Each number is 128 + 24 x the weight over its row's rms, rounded and kept within 0 to 255. Layers, rows and columns count from 0. The size above them is the row's rms in percent of the matrix's.

# layer 7 attention output (transposed), 128x160, rms 0.0862, rows 108-127, columns 128-159
size [118 117 122 119 111 121 118 116 128 127 125 118 121 123 119 117 120 120 115 116]
[[195 133 130 104 112 108 108  93 167  83  81 126 120 122 125  88 130 117 119 146 142  88 149 131 100 110  91 128 118 181 114 106]
 [131 111 116  83 127 174 122 146 144 135 159  89 106 139 113 132 132 157 160 153 153 158 139 106 111 131 101 116 172  81 155 110]
 [124 130  82 141 116 120 138 122 135 126 110 147 166 106 129 113  83 131 137 132 149 106 153  94  98 114 148 120 136 143  62  97]
 [115  76 112 154 137  98 170 123 145 150 121 137 125 110 178 102 142 144 122 122 138 123 121 137 140 113  92 133 148 105 135 155]
 [130 100 165  77 119 136 115 137 127 137 165 119 140 114 184 113 171 126 112 153 132  81  96 155 124 153 136  83 107 110  98 104]
 [121 115 120 164 128 166 118 114  96 122 109 173 102 116 140 151 140 106  73  77 121  98 143 138 185 123 123 155 112 131 143 129]
 [ 54 138 112 110 130 145  58  98 165 120  98 136 160 153 132 144 144 159 114 110 142 119 182 129 132 139 147 139 134 143 141 126]
 [142 125  87 105  93 157 140  90 195 142 153 109 137 120 129 120 174 133 161 137 160 112 112 164 145 137 137 120 126 132 123 178]
 [132 141 178 129 159 137 167 165 151 130 111 155 133 146 139 112 124 134 114 124 157 128 145  95 153 128 127 145 119 127 168 129]
 [149 118 126 121  93 181 107 135 179 124 131 165 135 175 147 145  97 127 135  97 109 124 124 104 113  89 111 145 103 130  95 132]
 [125 135 141 121 127 131 161 170 147 139 101 118 161 112 158 159 134 128 176 155 117 162 135 155 123 102 108 137 156 131  97  94]
 [119 139  83 125 102 137 119 141 128 128 138 106 131 136 118 156 132 160 138 128 136 128 116 112 159 165 123 115  92 124 178 122]
 [147 116 120 134 153 146 140  81 153 151 116 120 112 135  93 143 108 133 123  90 134 192 133 134 157 101 112 107  69 134 141 170]
 [ 96 102 135 116 115 108 114 107 112 122 142 103  92 161 149 109 147 157 120 110 131  86 160 143 131 130 126 139 168 142  89 122]
 [106 121 155 139 141 172 124 130 139 107 121 132 136  81 148 141 140 146 130 150  98 130 129 122 162 146 112 131 147 153 138 129]
 [165 141 158 154 154 161 122 137 125 156  99 119  99 165 125 134 114 118 159 135 135 123 142 100 138 158 103  93  81 158 110 115]
 [168 165 141 140 105 111 129 123 142 139 149 126 119 107 136 130 123 162 141 151 161 119 111 120 161 161  62 151 108 153  85 114]
 [175 128 112 140 106 127 115 113 153 165 193 111 129 133 120 161  90 130 136 112 148 166 129  81 110 133  79 136 172 105 139 102]
 [156  97 123 122 124  96 144 134 139 123 146  92 180  79 130  88  98 176 121 156 132 137 127 103 143 150 163 101 116 156 129 123]
 [112 178  86 113  93 171 153 140 115 141 115 126 138 110  85 122 112  87 156 102 129 122 105 142 133 107 104 131 157  96 114 175]]
# layer 7 attention value, 128x160, rms 0.0986, rows 109-127, columns 128-159
size [115 124 120 115 119 118 122 124 128 123 117 119 121 119 119 118 120 117 119]
[[112 139 136 164 136 106 112 105 152 124 104 131 162 151 120 128 129 126 147 122 109 155 133 189 181 134 126 140 127 186 109 155]
 [108 196 174 134 106  94 160 161 118 177 156 150 116 116 126 114 154 147 135  86 103 142 142 167 140 118  94 142 138 118 203 153]
 [113 158 147 135 134 159 143  91 109 109 147 123 149 145  78 169 102 113 139 106  91 114 126 115 106 156 112 111 112 123 120 103]
 [112 107 115 129 157 119 158 134 124 118 114 121 117 125  90 141  96 182 112 106 131 182 113  92 150 145 146 123 120 118 114 151]
 [136 116 107 178 157 112 121 161 111 162 136  89  93 121 142 115 128 132 155 148 160 135 126 155 130 108 102 123 139 177 136  72]
 [148 129 144 104 108  86 138 127 106 171 121 162 148  86  89 120 117 138 148 161 126 116 120 160 189 119 149 114 125 109  87  77]
 [113 167 133 146 173 151 167 154  94 140 137 133 158 123 131 113 128 144 115 142 133 131 139 147 124 147 136 129 151  98  92 128]
 [ 87 138  98 122 140  82 133 116 123 136 150 127 114 125 161 163 107 112 131  84  99 128 113 164 135 150  49 144 129 143 123 130]
 [120 122 112 132 175 124 112 185  66 123 122 143  96  88 138 106 145 118 120 151 115 141 124 154 139 154 132 108 145 117 145 103]
 [123 122 149 152 100 121  80  72 124 133 115 125 117  97 141 111 131 110  49  83 132 115 140 146 113 156 141 131 105 117 123 152]
 [154 114 150 115  97 130 152 118 121 102 134 157 142  69 143 154 165  66 104 134 158 133 157 121 108 142 112 145 166 135  78 114]
 [ 78 107 130 139 110 104 157 149 107 123 116 103 138 104  98 132 164 118 170 153 120 119 114 122 120 139 157 118 165 132 149 136]
 [ 97 151 124 146 122 134 128 103 140  79  79 123 130  64  84 144  79  95 117 138 145 145  92 118 117 106 120 146 130 118 125 120]
 [139 161 114 121 144  95 121 137 141 141 149 155 141 114 117 113 162 131 153 135 119  75 162 112 120 128  88 144 169 101 132 119]
 [120 137  88 115 146  83  95 122 107 119 179  99 126 134 141  97 126 144 138 121  96 113 114 120  89 105 146  83  96 143 119 127]
 [120 109 109 129 130 103 117 106 102 127 107  98 132 149  91 152 124 117  96 131 131 160 201 161  97 133 142 121 108 114 146 150]
 [117 154 134 140  98 155 147 126 104 115 117 176 119 110 155 129 146 114  98 160  46 100 118 176 150 108 143 142 108 136  85 130]
 [ 78 120 147  97 110 119 102 152 124 159  91 148 128 175 145 151 167 127 140  93 107 139 133 142 144 154 132 129 119 126 122  95]
 [164  75 158 147 127 143 125  81 142 125 107 111  94 119 161  66 117 108 109 139 143 115 160 132 116 141 125 109 130 139 134 115]]
# layer 7 MLP gate, 448x160, rms 0.103, rows 0-17, columns 128-159
size [ 94  98  98 106  97  98 101  94 100  96 100  98  96  97  99  99  97 100]
[[140 114 125 135 104  91 169 182  90 142 161 118 136 135 116 128 105 113 103 143 112 134 107 117 162 140  89 158 161  88 141 106]
 [ 98 126 134 131  99 145 100 143 137 148 134  95 128 108 172 165  80 169 135  80 157 124 133 120 117 147 132 151 135 129 141  97]
 [128 126 129 112 116  78 138 155 106 125 117  83 180 128  82 147  85  99 148 146 131 142 109 109 110  81 128 101 103 132 120  92]
 [113 148 120 122 158 125  91 137 133 180 109 122 128 123  89  93 171 119  83 141 107 127  69  95  95  90 136  79 164 136 125 130]
 [103 138 108 143 165 139 157  98 164 134 144 182  93 118 125 133 122 104 102 143 141 108 134 145 135 101  93 147 146 150 150 110]
 [101 125 129 154 143 134 118 124 146 136  91 135 155 144 123 134 144  77 114 125 146  91  98 111 163 122 101 103 155 120  64 105]
 [121 141 143  97 123 116 119 131 114 142 156 125 117 107 120 117 154  86 149 161 105 124 142 141 152 136 117 140  69 121 170 116]
 [138 138 122  99 163 131 134 171 113 122 149 124 104 129  98  80 109 115 153 112 116  91 117  89 106 163 127 112 196 174 106 124]
 [ 85 111 106 118 141 148 100 133 129  91 120 157 135 164 137 125 174 151 120 111 105 156 134 144 108 143 132 128 136 118 145 128]
 [146 132 117 174 128  77 151 165 163 107 157 107 177 128 156 143 124 156 105 115 152 113 164  86 116 135 118  90 119 144 131 100]
 [165 117  89 109 124 157 107 125 154 150 102 135 148 122 126 117 135 152 116 125  96 134 152 119 136 148  64 165 151 101 133 127]
 [101 105 152  97 150 101  91 147 143 146 122 115 135 142  89 121 128 126 113 137 131 181 139 168 103 112 138 149 156 128 104 119]
 [131  96  88  97 158 106  97 142 117 163  94 123 136 158  98 127 134 141 113 165 100 123 141  93 164  97 111 144 132 133 121 155]
 [126  69 120 115 124 108 148 111 146 167 123 120 121  84 125 161 136 135  86  94 118 137 120 183 132 100 160 150  94  94 140  95]
 [ 77 132 150 110 174  82 173 162 108 119 128 131 152 147 137 114 121 107 117 116 127 132 128 140 149 113 148  91 156  87 148 135]
 [133 142 149 142 152  94  95 137 104  99  99 148 148 132 137 159 113 127 100 134 165 120 133  80 137 127 145 148 140 146 139 111]
 [ 85 140 104 113 122 122 138 169 123 113 125 112 140 130 100 105 140 126 137 157 130 135 155 125  93  96 101 123  69 129 131  87]
 [ 87 129 117 115 107 135 122 104  98 116 126 125 154 134 137 131 161 100 115 146 123 146 151  90 133 179  84 144 128 162 135 105]]
# layer 7 MLP up, 448x160, rms 0.104, rows 0-17, columns 128-159
size [100  95 107 102 100 101  96  96  98  95  96  94 104 102  94  97  95 101]
[[119 168 140 147 146 161 141 156 124 119 132 102 108 128 126 110 156 126 134 122 141 124 116  93 157 131 129 150 102 132 132 139]
 [133 141 125 158 138  96 110 164 162  60 133 118  83 119 137 115 128 158 167  76 137 124 126 124 109 108 148  84 110 137 133 146]
 [129  90 106  90  80 116  94 145 124 129 115 107 109 137 150  91 131 137 158 121 129  98 103 139 142 105 182 126 191 113  90 130]
 [145 149  76 104 105 142 105 104 131 148 178 140 153  98 130 131 115 118 114 145  53 125 141 136 116 158 102 105 115 115 130 108]
 [125 147 164 168 164 169 148 122  98 124 164 169 132 123 118 120 118  90 115 133 131 160 164  91 123 137 120 160 128 156  94 174]
 [ 94 110 163 117 176 145 144 137 142 151 150 107  88 133 149 113  96 117 151 143 120 149 163 124 100 137  76 108 146 151 121 154]
 [134 176 108 186 130 142 131  63 180 159 111 104 112 145 102  94 158 174 100 125 158 115 160 119 133 170 109 119 144 144 130 111]
 [100 124  83 125 108 117 109 152 123  97 112 116  75 115 118  64 144  93 110 107 114 194  91 169  70 127 144  69 138 149 107 123]
 [132 131 132 122 124 138 116 122 163  99 110 140  98 144 152 166 167 115 133 124 180  96 156 112 115 160  97 131 137 126 127 110]
 [144 107 160 140 132 140 108  84 150 135 133 128 133 133  90 135 133 161 144 140 102 131 142 111 126  99 158 152 116 149 130 138]
 [ 94 182 145 139 117 115  91 167  92 151 152 142 129 168 108 116 154 144 108 130 114 119  99 126 138  91 130 143 112 180 105 136]
 [104 126 161 164 163 125 163 130 157 125 160 207 137 105 150 102 127 112 113 146 170 122 137 133 126 170 125 130  80 132 131 116]
 [115 122  91 144 164 138 119 117 133 135 119 121 114 148 150 149 161 114 119  83 137 170 102 114 131 144 145 141  91 116 110 141]
 [124  81 129 108 148 117  93 102 107 159 103 123 113 102 115 141 129 174 149 122 121  94 131 110 167 143 130 152 132 114 134 151]
 [124 158 109 106 119 127 127 133 110 129 129 149  81 102 142 118 118 104 168 116 110  84 179 112 143 143 136 140  91 139 123 172]
 [146 149 100 115 145 134 102 115 165 108 135 147 146 108 173 137 144 131 175 136 138 120 175 116 156 130 161 136 112 159 137 116]
 [156 129 111  90 119 134 150 119 152 134 141 116 161 126 115 104 151 162 128 122 162 128  91  99 177 116 146 148 164 145 123 165]
 [137 132  95 136 175 131 100 136 143 121 124 160 149 120 130 119 104 150 152 142  80 119 142 145 133 127 128 131 153 139 109 210]]
# layer 7 MLP down (transposed), 448x160, rms 0.0655, rows 0-17, columns 128-159
size [ 89  96 101 106 102 100  98  96  96  99  94  96 101  99  96  93  96 106]
[[103 125 137 143 172 129 182 130 148 104 121 185 130 156 117 101  78 111 104 126 128 131 177 177 157 139 139 104  74 159 119 109]
 [132 125 130 111 134 128 150 114 121 135 176 173 170 136 121 138 124 127 152  96 133 164 149 140 149 130 129 111 136 116 161 155]
 [155 125  89 144 141 120 116 127 135 149 122  89 137 103 145 145 145 133 139 144 107  77 127  93 140 127 137 135 111 154 132 152]
 [ 70 103 151 140 126 154 165 111 138 128 135 118 136 100 143 152 171 113 129 113 143 123  87 153 143 107 154 137 157 164 104 122]
 [113 144 112 113 127 148 152 129 115 116 113  99  93 126 134  95 108 126 119 135 131  88 142 159 114 160 111  95 153 149 148 167]
 [189 189 142  95 136 119 125 122 142 159 126 116 148 167 114 102 151 115 129 123 145 109 124  89 115 149 105 155 136 110 129 137]
 [ 98 138 130 138 162 144 157 120 148  99  89 109  94 108 118 100 107 141 115 119 125 150 146 142  94 150 116 179 148 128 156  96]
 [100 184 174 153  92 114 125 144 104 117 149 119 159 143 117 136 117 126 163 103 101 128  80 108 120  97 111 157 123 116 141 144]
 [105 102 115 106 151 103 122 142 138 117 138 107 146 168 146 106 165 164 132 109 134 151 150 130 121 116 119 123 142 120  87 119]
 [105 166 125 116 140 102  92 124 112 160 167 148 101 113  92 120 117 113 118  95 113 155  96 125 131  84 111  96 172 164 111 116]
 [129 153 112  97 115 115 106 150 137 154 121 126 111 129 151  95 141 101  96 124 110 134 162 110 148 164  92 127 130 151 137 143]
 [ 74 130 160 146 154 120 146 150 123 125 127 126 135 126 116 140 133 191 144 146 147 108 189 113 126 108 148 134 127 115 117 127]
 [ 95 121  74 141  90 149 119 126 148 160 116 117 123 144 153 140 111 138 128 115 116 132 102 104 117 114 112  98 132 141 171 148]
 [122 101 135 153  97 162 129 144 132 156 166 114 162 132 148 196 125 157 138 107 180 110  78 134 143 103 117 132 124 115  99 126]
 [120 159 138 144 142 135 159 153 157 121 117 120 126 139 132 147 143 133 151 134 172 107 112 125 147 139 109 136 128 145 165  92]
 [115 126  75 145 131 131 163 149 159 124 107 108  80 116 169 119 139 196 122 117  80 149 164 107 138 135 123 130 116 110 153 129]
 [125 108 154 171 166 135 125  97  87 140  98  96 141 152 139 157 131 109 157 133 146 130 129 178 116  92 111 123 102 138 158 106]
 [117 118 107  74 101 130 103 132 145 143 138 125 132 145 119 152 100 125  96 117 124 122 115 147 135 109 123  91 104 176 136 115]]